config.yaml
n_layer: 10
d_model: 64
n_head: 2
n_kv_head: 2
head_dim: 32
d_mlp: 192
vocab_size: 1024
activation: "quick_gelu"
norm: "layernorm"
norm_place: "pre"
norm_eps: 1e-05
positions: "rope"
rope_base: 10000.0
rope_fraction: 0.5
qk_norm: true
attn_scale: 0.177
bias: "all"
tie_embeddings: false
parallel_block: true
init: "uniform"
init_std_qkv: 0.0543
init_std_o: 0.0
init_std_up: 0.0543
init_std_down: 0.0
optimizer: "muon"
lr: 0.00653
lr_mult_o: 1.03
beta1: 0.95
lr_head: 0.0219
warmup_steps: 0
schedule: "wsd"
decay_fraction: 0.694
decay_shape: "linear"
final_lr_fraction: 0.0
batch_tokens: [8192, 16384, 24576]
seq_len: 256
doc_mask: false
train_tokens: 99250000
steps: 6919
dataset: "wikipedia_en"
Each number is 128 + 24 x the weight over its row's rms, rounded and kept within 0 to 255. Layers, rows and columns count from 0. Numbers have three digits each. The size before them is the row's rms in percent of the matrix's.

# down: layer 5 MLP down (transposed), 192x64, rms 0.187, rows 89-188, columns 0-63
# up: layer 5 MLP up, 192x64, rms 0.325, rows 90-189, columns 0-63
down89 106:113130163177148180129131158138133121148147137141097134154136135117129144102150102082148148127122181113125149109171080108162127111133080136138106102107082144134113135091146090118109119141124108
up90 091:119144132106109141118197110171122101180089130117177153166119146136107140153123138169105114127113142176141120133119112139116058124131140096170132131121123127124090144128122133121109150136111129
down90 092:135157126109093196144134117124099115125105117133120118111169159138142164115138114129112176119117116146084138088136117147122091116135082151130121108143160151090121164152125108099130094178134144
up91 105:171142128105097087125128162128168132174144088120150085125107142098126170124125153115124150104097147127167099165120135104133105142180115129090141119113099118158127120113138104079151135129143120
down91 110:174132119135147144078114169068073138128159119137121140136112127115079162143130111152146106142126119118160147115139179145130117122149162112143085116085106139164130120100113135135133093138140138
up92 101:121109192133111120165176122098084132175145108183104116121113181119107140140138116108138122115158121126111110155113111101135134089137147113155148136156142135123149146116140130167090141129143091
down92 110:099124111160117117148096126082121158109131122096127133099125133143098106121132099152162109125130177124120124136089096139142121106148098116102156168148141124165168139097170125116163195125115124
up93 099:141136144154133125083161164112143125180091157146121132130138127135087160197116128110141133140127125121141135117141134126118121146158139110201113160119145151102112114103106129105166115171155143
down93 097:137120085059148121156171120142102153132136140123168112126114145112152152082130162106158145136099132130140154116137155115105147127146133144113138102084091160158115158156101119108137116089095123
up94 102:125129129143114072129133149163115146158154171138133131147141117101149096142158148090099163170113147123127080127103117108135139126194106095113130131137123123127119093150111101148088159105152107
down94 103:148118126132152144122146161115114108128158116115133162119124134137132167113103061138113130160109115172121149106079129108166159133107156140120120153134120083156112149169071123115106104105152103
up95 098:109116126091181078130155092105121096093145116160125113152146117127089130109130142108129129124089136130144155100136104143177149127140098171116132134148109114156090126177102084125097127115139132
down95 106:123132102131144086140147115136099138096119133149093159123145127126112122114153131141126132108113123084103175151146128106109149103154088153117113103145079147155097143155125101152137214145113141
up96 080:155104145112160108111129121121123095125103091146108107141132097099078123124148121117097131194137110072114132105079167113129109129134123102134094144077129123123107133113129092140125174123107138
down96 081:138135140124075118124127168160171085130163137111155119119133094139154116077155148148156142080133105167096129107127122112130147104121146153119138111140115110123124128126115174107089094181137141
up97 115:133126150140077158124151139120120128119158099167154113137099145150129132116071154133146131148141090116094134117170206136122118111116131166122088143119126103141168100159129147134163127132128149
down97 102:163150111085144098141101139121074135132094129109105155149126142128156157124130155136127159150140114131109152086089118147095098126136113135185169143107140102078163107140162135114142117138137104
up98 096:098156150151170117128086098134173101120159103120185105134094141130111168132133113088157125130126139107114139127131078123139161162135115183142086102120143101127155131152133115133147134125127097
down98 093:152137120153089119135149114126098153147095104118131140163175138118117102124161112147123120147164158129118124106160107136120124116162141119146154172074113134114103121122080145140051142136139102
up99 119:118145139150150152120083155137139116115139131174104098136107160159110145109104100159145157104149126173100118147088106096107094161113122128138077136149138134119114103142152133141122081139104177
down99 130:138113139151162171109115157152114096086153122145117104095148135109133101136145104108158134095098128126124126156091096142100165159141153170157119082139139169115112081133128165124109109130115147
up100 089:133128087130096115120142127140123092094132124118163189134120171106122096125108108150133146092117129116132165109100098122103142083157104148142139110097117097080115159115130112089150088125158120
down100 088:103137139116162136156164103147115104138108131141118148137127122184127124134099116115128142162125181174119139113138095084057125084120115152140140099112172119100121142143110140112101120105158129
up101 102:100105089170155134144128127167134119148176079134166145155103134110123116150119165092163111121163114125106090108114134148118098099157141146115128171134164157098130149148109141127152139163134125
down101 108:086124107107142114155109111125071137125185127131104134141150156133128102101114159106112101107089123139109127142093129157161115160152155143135125124122161099150116149108197112130142123100164147
up102 086:118086128109134114154127165140131090152122157113129164138143138121138134124126117095105151112116133161114111148068098144180169132163132088173123110149127147151136179121143090094132121102108146
down102 088:133095144154115099100123167116139132170108122146104148088130117138122179136126124129098095102148101144156161129117132102109142141170163137145111151103136125111127131115112104178112095119189085
up103 106:129125118124157135080080159128136139111165124117127071123107096133129119087167122126128095128162126134130140166124103168079102161115138116120124114120156116121127098178098118118129081100152113
down103 104:175156107148090141180164114124135127173090135109112142157111158133093111146095082118107109129127096110114112137119113112128161120124103147170090135134136162144116150107172117111122137159101110
up104 102:126098171142150139120133100115154151166116140125120104077098104073115078097121141085168147094106154091175107115094121103142131109112129111126151133129144121111129117138161126120156147156134138
down104 099:112155084146121140143111133136189071137112135123136137144141161110165147119125136141148110127112102081135120091151108138070150150118127165133122145115138144135107077150162157115135107127100092
up105 086:142108149137173110150091131131142102138137124119148120134134154098108129118116131138093132144147120158144119130134151107125055151119098103154163189105147069095124155115098111102107162127122151
down105 091:173117128125185179122096137181135101129158122108116119117136093090087167116136108165120142127152125141158162152088123137098138126118102142107095130114148141122139114110107124116127165133081126
up106 077:091140104135073138136141157126152110125089110139142124149115109133115094138138102095176097119127133073142133127084163157152137105116112111157138107105146082139105111142091099156135124168152133
down106 074:170160103126175117151128079108121081152133138133101140121097094147153097122148125070118124136122097104118137154143099145119100151147133163165120106159154143097158129128148129088155149119122119
up107 101:127116147146137137111104131112122071094145120134107107147129131108104131155109115130103092134090090167107111146107094153133091113117114168120138162131081120144142171145073122132181107112115113
down107 102:135125098130153119119096142161116134102138125171090144139135099139128106162182102072119124142126103141113087118106129101120110115148143142111101120104134134221142144141145114145148132115130157
up108 106:146113112090131123087130098114183138101135098159147150102135169122149125101138170146118180090103133106121129110148166150102141141131135127100102081118117138120142159175097114106148107130141136
down108 103:162128091128135132152099133071121133155108152114122123159095103118114143160132107083127109116137133134128116122116134113134136138138148118138083134101166113156078136152104199162113146126138181
up109 104:174129125114129122134131139110148131109136087171151164157150135123159117145128130113119110102092127133142126146113073155166087152183119140118157140099134138126115087147187092104137106115145148
down109 112:139102117164106178150108137116152100142142143113090165144127143109109143113135089127107116122129117120143097132127141142156147121104103154116101138128159093133211134128144138119127052148113122
up110 101:125123182115113160126108131113086153120110132155143099121084126146152070160093102118163110104125156120102113123109078155119161121172134122100124118126132145143139093098148146143146108118093152
down110 102:145145156163126169174149094125118149103102133098112145094102067105149117120111090169143114112132138163161154130133139111116146101096137128110122099121114118135093121170131117148156175127141105
up111 103:126146136147148091100086088143111149113161147121125106138116091169114137118121104168141073148156134131142152158081140134118083121168148135102097099150134076151117116148134108105137128124108135
down111 100:151114131152133072074112116116137155148139143131123113125136098123118138126136142110162124133115155090118108093114151095160104123169127152092182088111176170117159134125081128138148127136126146
up112 113:138122169131144113129128132153115127158136171158147118123086109131131116126141140100137082069094124134147094093155106106134072118191150100085141122138138096114116127122155128154136147151141143
down112 111:163139164145106166112146055112098114152124168157124138137126133144135097107116142124136123139177137129137100118123106134165100125141094148084128107131108098133151162155136136097096106170124103
up113 107:123112136135114116141134123138154156147105133142176161144162088090194143145149127135101115144098164114125147153132123158125127117185152115133138129119150120088127110181112083150126102162139127
down113 117:136128147152133139105108129111142125117110109115106165146139129117160114097162138116094151150132164119177133131064146164105160125168105124140134084126134101105133128139184144115095080131090127
up114 100:121117157120123124136168148117107143143132113134147145134081147120095128142119130129145118114120115137088102144120093126169116150125166154154117117091133132138074133136125137023118138136171120
down114 100:119132120127122104143113093104091099142105155155136089115138080178114108116163122098113133151131172169156158103122104133130090156163120116113158153087145163161111130111124136162109142116140145
up115 107:128138101145110112124196136126134162114155117120150108123133074097105074088144126117128120121096109126151077138139173115126099075109102154147156121141160097153122122132131127144133132104140103
down115 095:112133144157148143110102110130154120143074106127070165129103165151135125103109115173118100132120142150130135140072088129084141160148165156130115127102127157126135118144185121105133116140138121
up116 099:111129170130153153126131134088108154156104155172145103108116102110111096104150143137111074119147091125151105142147178091097105066129154119149132122122094105113105140101133147116134128147141111
down116 098:108116136127137091116139113128135115151081104135165125180132159145160143158144131098118107167129125119097130128137121125126113154089117103063108166126079107128136118119146191113120151120164140
up117 093:088132096160100099078122159140163132146137116112124118135105138139100090111164125134132123098098126147131113112095142120120079149131117159135129118184095136118114140152095160088126153072126141
down117 085:124079158156128139144136102135148141142160157109085124145148067156133127094145158122124115104091139124118128151133118146154123086109148142091131117125134167096159152177093121090148112137098132
up118 109:178118164105088141121155131173154182100133109146147138131118118154135110101170148117154170116190158139142147113131152167137106119169107120148144096132110126114141118116104131124096134120118142
down118 121:127119124130129073137111137101141147137162150150101174114119132146121102170101121116149122104111163097098082095130184176146127128132099130099162127096105117159118118121090139138153125131165145
up119 099:107118132164161109120140172135158123124141096152139073143126141161127153104153130174122107110145100132072119120176128114129138172121125114141116135145135162098140144162093120186105105120131137
down119 096:125149134110128128104104113115109140116159109138121146148116111111133131163127179131110080130070146144141090141147114112126148125182132149124101113083120134140131102095133151109172172155184104
up120 101:111108163126143127144094130138101148124079066104113110124114122130120090148102119155069133109116126117135108115102145124146113150124126130174166140107171150115142130107128102091167089104111092
down120 097:162125090151103102123133111152114149132083131126135140088155154148152078114149149100088085127104154140158128141165094146097115135112124081130141148137115133131120111134177160146129131139167098
up121 107:158095141177147128119117080107127138107126126128135101105141111114076126148094131149134123111185092105131119141106126138165093101114164113154152161162117155103142165142130118113126107151089099
down121 113:128137123116131117163129077111153116118163127088189102130121140122129135097127150106107093157117138155103107126139139132118148144129147157115162133120099098132110188078110113138150188106114121
up122 099:148128188141097148152146107127140145154149131108191104128118124146131108153111125114127103132177149155129114095096142144133077114112111105123123063121103124115153112146137160123146102136173118
down122 105:072135112151114137133131154110103109114139115150134161125124160117148151163123137137112130070100115144111088163136112119141149174101128085144102131142184101154151133093151114175116118112109125
up123 092:112123099137075101176143118133161162129144137144148120167111121118133167143121133132128125136116088140089116151103076115128150108164095146174141158175154100120110117139140138116121125171095116
down123 113:115145106083202180141119142126109139129107148123128117165118132158146144109129117136164126124111074081160147111114110141132161169123099129117084126115109108146112113145132112126152141089153114
up124 092:140108136085124066122155110067110105152166117128170133124145082135158133104118116121127148139104106145121129117117125121133139143162120148155124142174143120108160131110162111112126173110093175
down124 101:130145151076107124126124152101106145098142119145141149110149054115134106084138107164146108149164147142149149129082103137081120137105167153131151173116103127136114127105153123142116132160133138
up125 099:146113123153164131128163126097103138116150121134139076170115101177111154154152114104115146092146140132099127143131111149169151148120134139109186133154149119160118136103123123107179099149156159
down125 107:091115123119106133097146143096108141082146146104111135165107123142120092128168148105162142135124171157095141119120071147137143140105107086132135154184158172131104140098141130138103139126144136
up126 097:135118154099101113073138136126104155109115132141122112145127109127080126114146123145105121155147141124098171138146119124161114093138116141084099138112166180147174126135141135156129078132091081
down126 091:113141107119157069148135154173123109132110141111127153172161140079115128148149144132100156109151133108149126151101094114132105115145177116109167156164114094125117125142089139102129094132094132
up127 095:132104146133116145165106102147118108149167089145151192134127084100134121129138136111142114086092102107082101158104130128169148135129092119161134118138108109113137134130112113125108113190109139
down127 096:128143104119082161150148117148125144091197135153124133133133147161116115165145120109158123127114109112114155093107178064087127143099157120103136134127117104130156151112103126155143116102115107
up128 113:115107123146164090119139115091111149092139123152174157098141158129129089095119135143143132135127104158095113112121126148096132192150128128109094155125160153101168124157156111155137165147112108
down128 112:109113095118126167130139182162166113113098146147111123094145133101110127139101094113118095095134133122129142158116138158033136127127137120121155157111103142146119132164149122127149142156149132
up129 108:143133137082094167138125116160144141136122102172133120153113103112084099138140100104107120150159142109113175139160134128147153123115139145133159153100160087139147086151109146090087103158114128
down129 104:112117172111113183153137093156160128130163104124122128122104157144119114095094151145105116122139090135159153134156147122123139137141142093132130112123115101135157178103073087118124084162142127
up130 093:119122120134123126101122119104168136091141146125183135126149121131153119136129130138126078146160146129132107148104164166132107137154134164100182178110156114123161168127140099130167162169107111
down130 090:107116159132115112131171138138146148108116103140129133157154104176110086151143082107158113114127117084141150117160098114100127096124112155139084124151156130118159104139116127130070130150169161
up131 092:109123118137137127084175093138128126108146110136159091154118147137115098134178148134134137160123154165139143113124113132134155150162168101083116097104112145140086078107079124103107113125119147
down131 092:118117180156162152173138126127104144095128108150139129108126123124140123102092152116129130135122130123130153154139072060102153106120144131081144084095156137144133111148150118143170140100100134
up132 114:095103108128105154127149068162078129123145092181161138125087185153137132143151139147105113136105125120139124120153152130114116118154080134138121144144120168129155128113136138143148117169157139
down132 113:157145152089094121123158129099135137106108141103085122160144100083116169167137116109126159151137138130142109092155181167155162121091151093105111112125101158120152128126101116116112152121138121
up133 102:124116133146143150125141097111152120129084083131142155146153159144080107149137107192110113090137071147142106121129101095141143134152126126140113121131121123093117129076096121145164105151097113
down133 093:110131116142118106168126081145066156126152123093097101166144155151139108110137141114130109153134157134141123132079105114161098139121105128125137139148131187175104136117156140110105083137133113
up134 098:134161115117090130161100129195136142135163082125149099125137134121135176102131114137107130149131114149104094172120118124104133174135144142124148081108104107115133128149120089087126077134138125
down134 092:112151151179097130137134151155152117115154148110086130144118160118114127096170155142149134113141123119141129128140099146082134118160081133115148154180113120147072093108104102145109107120132090
up135 104:129104128117126114138129116082102091129176137159134128138139131173165149130144129144138135140166112109121120152099118147177120140165123105142146106140121167097106120172110162105157161137072163
down135 110:113103104095126103129163137099109123081085119123130160131131131152139172152102159126166094106120082071136160146132124147129151161090165149139117145123089111146111139119132131150155138116133163
up136 102:112137122159097091150154164118156107105103122135148119125119206146112125135090135080094128110144080132135150124139126118138173119189089137156115120138116122114132148115133131095125141146138159
down136 101:138166121137149116174118102124125118149074137100121126102130149122113131039143150170130130176115088145167116109129152104103165136114114153105130127131135106156104115131165127120144135129129102
up137 118:140126108157167109088113114083134059152150120116120125129108169129118108157153109106114112100139128182127116107118139141116144122105096125126138126187146149143080100142137125099090143115131152
down137 116:136130104130101137141130104104131119125148118121108151144160143139134146146097174148087146114137159133101124159096122113086124096141063140149075139152121078130135114150114149150105174124166152
up138 101:126129126143144101142089161147092092127110103106143154119118112125125094118103128126118107107127164133082129127157097118123124106155102141172109174154174103132132161095111098133150162137161077
down138 101:162137074148132097213128100140121136086129144112140167156134087136117125074127102121139144124082135126172150131131150122143125126113123130120121106133086148124168125117126131111156107116149135
up139 087:127130089138133140105136147159133092137138129122092105140108144120132108092130095142166116118102087119095111150126113104137142089140150061153129069162089123127089134120113131100123134137156088
down139 078:131166172115120114133113129103143115138116141163125092112134121114109143145124152069091160118106131107157143108131123129066135121115152133133078125135135173120168171169116123149095116154096146
up140 101:095144104099154115096102172111116122116114118133151128138154133135122186117133182090130111151101178083099128124106110107143143097127098120097101117124135107122149142152095152116120159167102116
down140 100:143132137131136177144161132067134142138108112109097081120121113152145093139150077108111130134134071181144141169141158118120125122137080117132114106152114147157125122158149144093118122140144120
up141 101:138134145152150121150120134107114131161143089105114103124196165100084114135087105153103174129168134128126135129112188135154156139154101159134137162134132121091100140138156120130129112134119103
down141 117:151151142104170126103109121141133122134170109114121095140192140137105082157123089122110141113117147132103126089107152136165137128148138158135167117141126127121083080169162135093137109119122100
up142 097:158182124130145118102107118140141147101109139100137139155112124119090102119146112187101094129073111155095078118119167122144109117132087149117116156143098115110130105129112157112106171123123127
down142 093:106141065154140088079132121165124129080110152103152123123135119091143139109119151144102137130142139170109122120125117172115118111107151114129121150136156121141133151088113134187172148147101151
up143 103:087082134113104108119135121104132120112152108124144116133145122110123132073126092073118112152124081131120113111105155151159104131135097073123134128100119095131136117111148081114131101090150083
down143 101:102090113140102119126165122125115145086140089114114118101159120112153166171113116118116145122123135186104139119129107147155147150118125124111060151117131121160138140120141185121086158146147107
up144 091:173130117112103134110103112105112153148122107137163117121111115073120106140156133102136109133129098169091125152112145082110155081152091133165140113125096124105155167148135121124118125107150071
down144 094:123134130144166128123120133151108104121124111122126115182093114101168064148147109091132107124142109137185097097118122138127126142164086103119098090164151133162160151106146132150139113111141143
up145 097:120084166102107157113124161150127149107137129103139082137109144118091145089115119146121137140138110098114108111079119142182123120155167141110147113128190150136083153134145108124150100121108121
down145 094:125115115096125146098155137161148110165094125136108122083186126144135157112110117082126106145135088157149109169152127131116163149102132113133083152146147121102097124113117130136129162147084163
up146 097:125132174087108115090113144105153131128126155125110112169159126123124134115174157142098133156156154177156114104127185176125128135127143093124144139120106110126107105159110165098159149117148147
down146 096:115132137103128117131134110110159085122133125085117148138134141111116165145140145146114199073152165121118149169137152141144140099105068096134145117129104134088129155121132097117126149101163130
up147 106:097157111109127165098145144113150102138131148112150177130109129102135092122155099141119095080145136121139095133151087144108122126111129107120079103171130085121126080142085153106110155142126124
down147 111:151113202140121046147147137134137133097139125116096115097151131174130177115141105109095140145124110123098133099143138127144110113159132099127124142095145148120148167137139141130136114097135100
up148 102:113141126101119109110145081097148132096106143110127142146103172127127099145117078155100106098083107152115086121137128112147132130145141124115127131159087119140089117124134145060099107093145103
down148 090:120124118125146151169117134139112092105098081167161121160140135105129124110121172127129105118145147134132087152108134108119104149111119158170140110116145122156089104131134082088179107151175129
up149 109:141092128098130102117114112110112111145143153118145091141124147126116146133128083136082157094146089120090120130129160120107120110160180112097118077140098160097073140174151124127111121133122125
down149 099:104175120110146147153136162154136111115095135117094188101123105142116156164140125085138146161110056128114104136137127156101129118126071142117109149112120131138131124137155139115100163144124106
up150 091:157096099149111122121179164090105098134122119121111127167136126115109086120120161119104132128086129104172102163137184116128120123141148166123122156105128115111142090118105090157146147103109151
down150 085:105144138116138167134131129074137146136143134085144102145099155156096136123137111095122164089156106130139106118155152152104127121155162110106132144159177106158103123148088107154101080140119113
up151 092:107141158128081136134089132107093107149158119163132121152107160135137117128126086104101123147166176104158110112128128137124169114159131102107145125092143152176177123130149099126159150162131121
down151 093:106136101098126136166135161179150139111084126089137129114131108095150132151074134119115143124101118098128131137107138136142154192098140151130114114137102119137156152142117169129080139125097169
up152 104:122121151114098143149152105105071100158101115132103150122118117074178104125102119155117161149125146110142079129124146149164121112124129107169124122105133181118145102160140119119108113160097138
down152 111:134125104130110081098104144185150130121138139085149111103128145143120141116157118087122110110144142161130086163137141138153144088130127138143168110175117136105098143076116114151103174131144148
up153 102:139108131141098113105093118105163109115115116135125097134090163112111121158112099140128142117087096123136154118088102114090122152146157153111071140120128093114131135155085130096132182137086116
down153 097:087158114135114123083130141143117130143138156133078146119118181139142153124132100109170121143139143113098131131161134157121075124091122094166159146103154142124117120125154124165131092109139074
up154 074:132138123115147132130115115129139134120128121110137084122136108124120125098129098113165161085102161101123128193141093152111100105112120129146157131135172088113129153123109146186136067092108151
down154 068:122114152108106146136080166109176117145101123142108164155115143093138129141108110108143101144121130128112126095100149101120122140171201124140111116099144119159138077137100108143135152130122173
up155 106:144096153150149141133114105074143103107105110144125175133135105087112120057134103147107162104079140118174107142158112132110134121121147115132112138087113118127130101129090101128139137141129088
down155 096:148155116134113080136124097128173126150116146103140139084149139121106116110130086139166141117129158118095135136134101147082146155135128099181113169098084138189116128116122138122119147134096142
up156 106:158081111135115126123090158136115146115150141138156145151076112121147120105119139102147145115122160129130101098174131177165141131121172116116120144139153172134131126153080145131176139177113125
down156 097:082138129111123193150138140112131054112146103116119121148143174130121154156142153114115102138088140131148140165090127120139104151144092151170152126128129114097125119077138131127141123100130132
up157 105:125082119142111144092135122090109080132128135153099120107122104090169174136132175162126122141113144114155113127086104129159162122162109099069123123124173112097130133145142122141138115151135114
down157 106:144148127131151142127101089134137112131116065169109134171116155108156105120137117106115115144087102083126160128181087135143135171117148127147143118101142114141113102131114114169132121167157097
up158 109:135124142090097137121146068153103097118176115152188099154096101135111111138152101115115124169155145120127147097123162087126112150129126131137110145139138118140104131126122121125127185160127086
down158 107:155088148151117148151122159114135128171151140143159129072156190118112110147091129079123124080111125141138099140128133126122126134128085103119163159107116147120143117156103126156093115104152115
up159 086:120127139169114127081130140150115107148150171152135176140120129071106154139118100121127116101082135105144130167139109137182099144144093153151147109104155112116134157119138134120173157155108130
down159 091:173139117134106171138125103134183114114119132140142157168134122129150118167117115102134096088118129077112087124160103182154103107110080123135119132159130165120127154126122161107120119117115107
up160 101:130139120149117132133132144126156166128107113117153137162170144125116141097128133108142122142119149139153139123109144148155142102186147119122160172174205151121172111171094157133136144133143150
down160 096:133116169133160148099128167105100115118091132105131111129132112132124161101108152143107144156130126111116132081127158133189120118075119084154147115125155157149163089122152091136134128142092153
up161 098:122118112108134106126150096137116120102121112158152084129149097163151158165129134092088162130147138096118109154127115129105172090128129098119120134151163141104147117114143098123177176167126164
down161 097:132136138095162155156138150110121145163137180123106153126180095145088107120100115165101119120112134139120137112140131117131093182158139115147109142107084106132100105160111167145103101111141103
up162 092:135130113152142115096108115123128164087101163141164130131136145083181118121116121145106110142122095106117144175088172145130117126129158136132111127157125097106167122124125114138207131125104147
down162 088:109151114129135121129126111112144114154151193129152142118101180162090131122137121165116131120096125081165144156081153104121126166115111124105162095125111134131111143125099158105128092110107168
up163 093:103100129141117112136129077111149102141172102102132153146097100147091127120110128122096107135100135108114108181091117130109120105130113106122104137142146118126133135100091118151073144159059142
down163 088:138157133161166087115162113127126142122137134124083108173105144145096118130114151095090107135112107109149124148153091124144172166086165126131096123121133153114112146161113117148107142107161083
up164 094:131133160131172112116127140117137108169120119130148103153114101124104144113155138115104120115141084132142137149157143108158142173123184137135182118173153052126100106136148124152110122136106116
down164 100:134159105124091128135143066117179119124136129102110169162120118073148086160101121125142135123125102107172139173115105156112118138122110119106138149133109139165132124114180138116133147127156101
up165 098:111134157137121110123098113108122134166163143106156155136136163162087089140125143147169123110115151118123093146134135129161157146172147159140118106144082122159146171172142170129120107136140090
down165 097:139111130063136137140127142131143155140141134135132128152131114135151093113103144147101138114153136112078152132149132081166119158119102168135140109100054152165125149145159113128119089145109099
up166 110:119129127141126125106152124125112098105169111121111126129121089149098108076101098108110137088116157095148097101126127126127114059145103133085118135110075132109152108150109118107109167087119132
down166 103:102112137139096162155117133143085086127145132146155169128102119128141125110115158143143156103138166075148137127134114114158148109112152128078136065110139154147149109086159150092120143125142116
up167 086:122110119132088173138127136126115141182156132151139145157124149121182107156139107107129178090091158125133056144127098129141140133119128130132111114141118125180106105151123164099110135129129105
down167 089:117146104107114166099146167179129098088173145141144097101130080117116114118102176160121106153183128164129120136116147096131124113119128111110098131138122154107149143151132109110127149097116160
up168 095:127129164098131144150138162148109141119141124107120110104101147122120099101166113136124098118153131122082113124131080121127136120118126110163123160129159132147158117112091163082086070167126175
down168 090:116117149104128159123098137093139129132153115128168131086149166084148104095129117126133166149125162084162100154089155082095126130162107119132142142114111143112163163154148143138120121116086123
up169 108:153092153095133123113133144115144092177125110133107142163065150101126143157121126177110134117175117116113134086134124100132146111154144083160155108127122162115117121121139127095082149127111144
down169 105:112116134167103106076106095149091099114112190094121168139125152152139117110120124089149142151137164129121115166107129116166111122097128120136165105144137097131171125134113160159142110121105148
up170 109:136138138157126139093158125142115094117150072122129135184112130148115155153151097096099135113144154163145137126143160108095109104104107117124109120189076122115101144155104132113121171109115123
down170 097:155133122099134133165092174125128162090160150102088133113148130113091138164108169133148121120098142104150109199158146135141117099112118105113113125171138118097094109125130129146115115147129097
up171 097:181132125093115111115127127128154124130137120123112157159134134132146116086162144168156147126127124131113105144179117118090111110131120139112168183134163093072127076143109091146107120133111142
down171 091:104148128137143190123129092125146142098157118110131159084144160124135149113149140084122146093125107148131133094138128130102133119162093117117113141113109151070119140131168167094142133171090146
up172 106:177150136182163145140100160121127117130108127173141149138113112127133155097131177074156125132120154173113105118132118122107089126090144157131153144170174105143115122150107121143142146136113129
down172 108:201132140140132070118141069170102103131091126094131098107114132103144121136135153099134147132133143147158170129123130099129125123135122111133166133154159122108099147128172121092119106149115137
up173 084:139146124116122112106105141116141153118134132095114148104131128133149159145138156142125160109164144104132046187144094137126165112116124140159115178103138105122110128161122118118171154157092114
down173 085:098116127124115162110129117129170101140150124147136145145140142120094119157091113151112111154121096163125151124093191118177109111117155081131094089140123127168160109140125167102121090117128137
up174 099:121118113099137155102150095124173120136135135151131129115080152087134151133127144131109152116105144080154089177114147129167112155174123125113152124120141177112108139090124095136094129158093118
down174 100:125132108118143095103145106117157173146139165147098117125128165089132131188094114161126124167119087106144146152144163147119098106140125124096131091083125137152109140112120121118138168106160100
up175 098:132133157135081123127113154161186107110111137135167119087131125143113182163114152091128099159118139151094149158106154141156117088149103123129147135123161141139159118145080126117136107144102123
down175 098:109148128164142121117132143141108113117153117166105118111147115134148127185124122140146093128128128181101102127162092132120127083091179105135085120132105126113087111139115153139126183102164116
up176 103:111110116137123082115129138147106154160100106143129193100096127143073092148112116106093100074126107107116109137110128149137152150150165123131128125087162116145102121133145124096128140109087132
down176 098:115152138117126142133124055115115133137158125142150149166103154164173112132134147107059132115072135131138081160110127113126113166131107142128129143094145136141098134154138092112157137135128115
up177 104:113118129144109075092165146142137104131115139112133075126099099089106175137138124126154112121166108103161125144089122110125136106101099121119141092125145090131113098147090083112082131114123126
down177 102:109117151102076126085118139115103120110123112098103134121113154165130127140118130147122144140170145102117159086138121134185099172112139104137109162123137119174135148180103118115160098149155115
up178 074:141117144119081097121188129115119140115109094126130130119122177160107126141101123098120076139090130123124098104137122139155136117156161116151114062124110121131154146112132167124158183121145130
down178 072:148146111109143178146096121088144110081116124097152086087134089130180130075130130131156153144107135168121153149113148126109116133124101127150170164134162155129106119105143140135138118123101113
up179 102:128139138112160138096131126127138088137135097154142176118154150146133110172098123119141173102132166116121078127113105132146145147122109172162148134153143146159091151147108156121145168129167167
down179 092:120127133147138121117115086073134153124117127117094129117126113141147150111115173148154113155146115095156157134129131094156147079177121111144156134076122102140156134180150136093124123143113082
up180 108:138158082128137140154142154136144146146175110157142152125124129120116120111125150125130143089101120124121117118119150111123120116153057128168117146123122114098111090151120185123069091092137164
down180 103:154100153182132104155137146147147130097103119125096112144131124135138159137173106103136107152168113080116115154171099098142114098146168126115126098133142089123117124152079118102109157155132136
up181 110:155091130117091132129101114116145121132141106161132160132137136113078115152122142115133191134144152149126111106063083151122116106110130145132116146133109138115131085098115170112143177173131119
down181 103:130122157137144131168141162108104156139177117104124121096179109131116138123141163080117121145069100121143131145142143106123113151123148109116156105161092097101102163090130106122167108150131122
up182 112:098145136112133111104097132102118102113135109126131105136123127144161129150091106160106100159148172129142160093121164147148150156136111098088103117152109131090183105168108129105155090132119166
down182 107:096138147125083131158144088135121126116122135153123130135069141107150147128142175148097097150181142177147127097089138139142095133125081156146144149091125133145154138117120118111110098117156105
up183 096:169122142113125097137134148110143106131148104130136131145098146115125116144133145096159142101086127159120055154158152100102140108127121140140143150112130179138163133158142176106153101147163168
down183 085:136148140161134114118101087118204127094087108118105145131159136168153130133140126096111105182136123133110161119124174083140156100147111099125103142142123121110093149143120141144148106110115133
up184 090:170129105157133131131133093122096099169124133128100120146177151086116107126084094114085072141107145152116135101098112098139170149120106109144135156124077138124107119116114110117113105142117141
down184 082:106160092081133185120157094144147150149096113097100064155141132102150136098152129147156125135122114092100127132127131134135133122126109131136152126153151142129134122086107124184132151165097127
up185 110:143153164147112151127146123155158069109104146138118129146132141128138094125117141199159169159133127148121115171129127146120173115156132158096105130158130164157144105168109139137107125162125124
down185 110:104121177092091119131143150126130120167152125135137140153103119114121135106151147138097073154120058146145167154132118114178087130116117129110166143125148163142123134138131122127109119125112074
up186 111:159095130155098130132160130133157117166098115109150096112155100154151092110108138185136112123135149137119130175105151104125091121141117140146148136149135170084129084154117140138105104127111175
down186 114:134161103075077098144141096129134144140101155125151087105114091141141136117147162163116159131142160136119156122168135101141131111130163113137109149117105173112129156097117120140083148091154119
up187 094:096139131140170130127112123111158113142114125125141162136119146149141148074120112148160136112160135134111097138121093168114158139149163125118138108148137184137199123175077154108119131113122118
down187 089:095154125112106088128121125130138129107088123136135134147075182171108156114153122117118129123136140154098143123133114178168115133149091124138153122139103193113138121156089149122126119112137078
up188 101:142129139127169119117118166140072123168137107179143148118112119125125093106078086140111096136144108148104126123130110143101119102110144106149092108077085142139106119162136100139089127134151127
down188 096:143150080091122107078136126102176156129134133107077116141164132113124175141173117112144136095124119092133100163111113170096135138124129106137116147095158133135124113175132163151119120115133130
up189 104:104134170146141144127139095131110101134121138119145138116105156119131139106138112104156114174155120072138084104135086131135153106153157142111172189166139095145142152100130123127090128159105131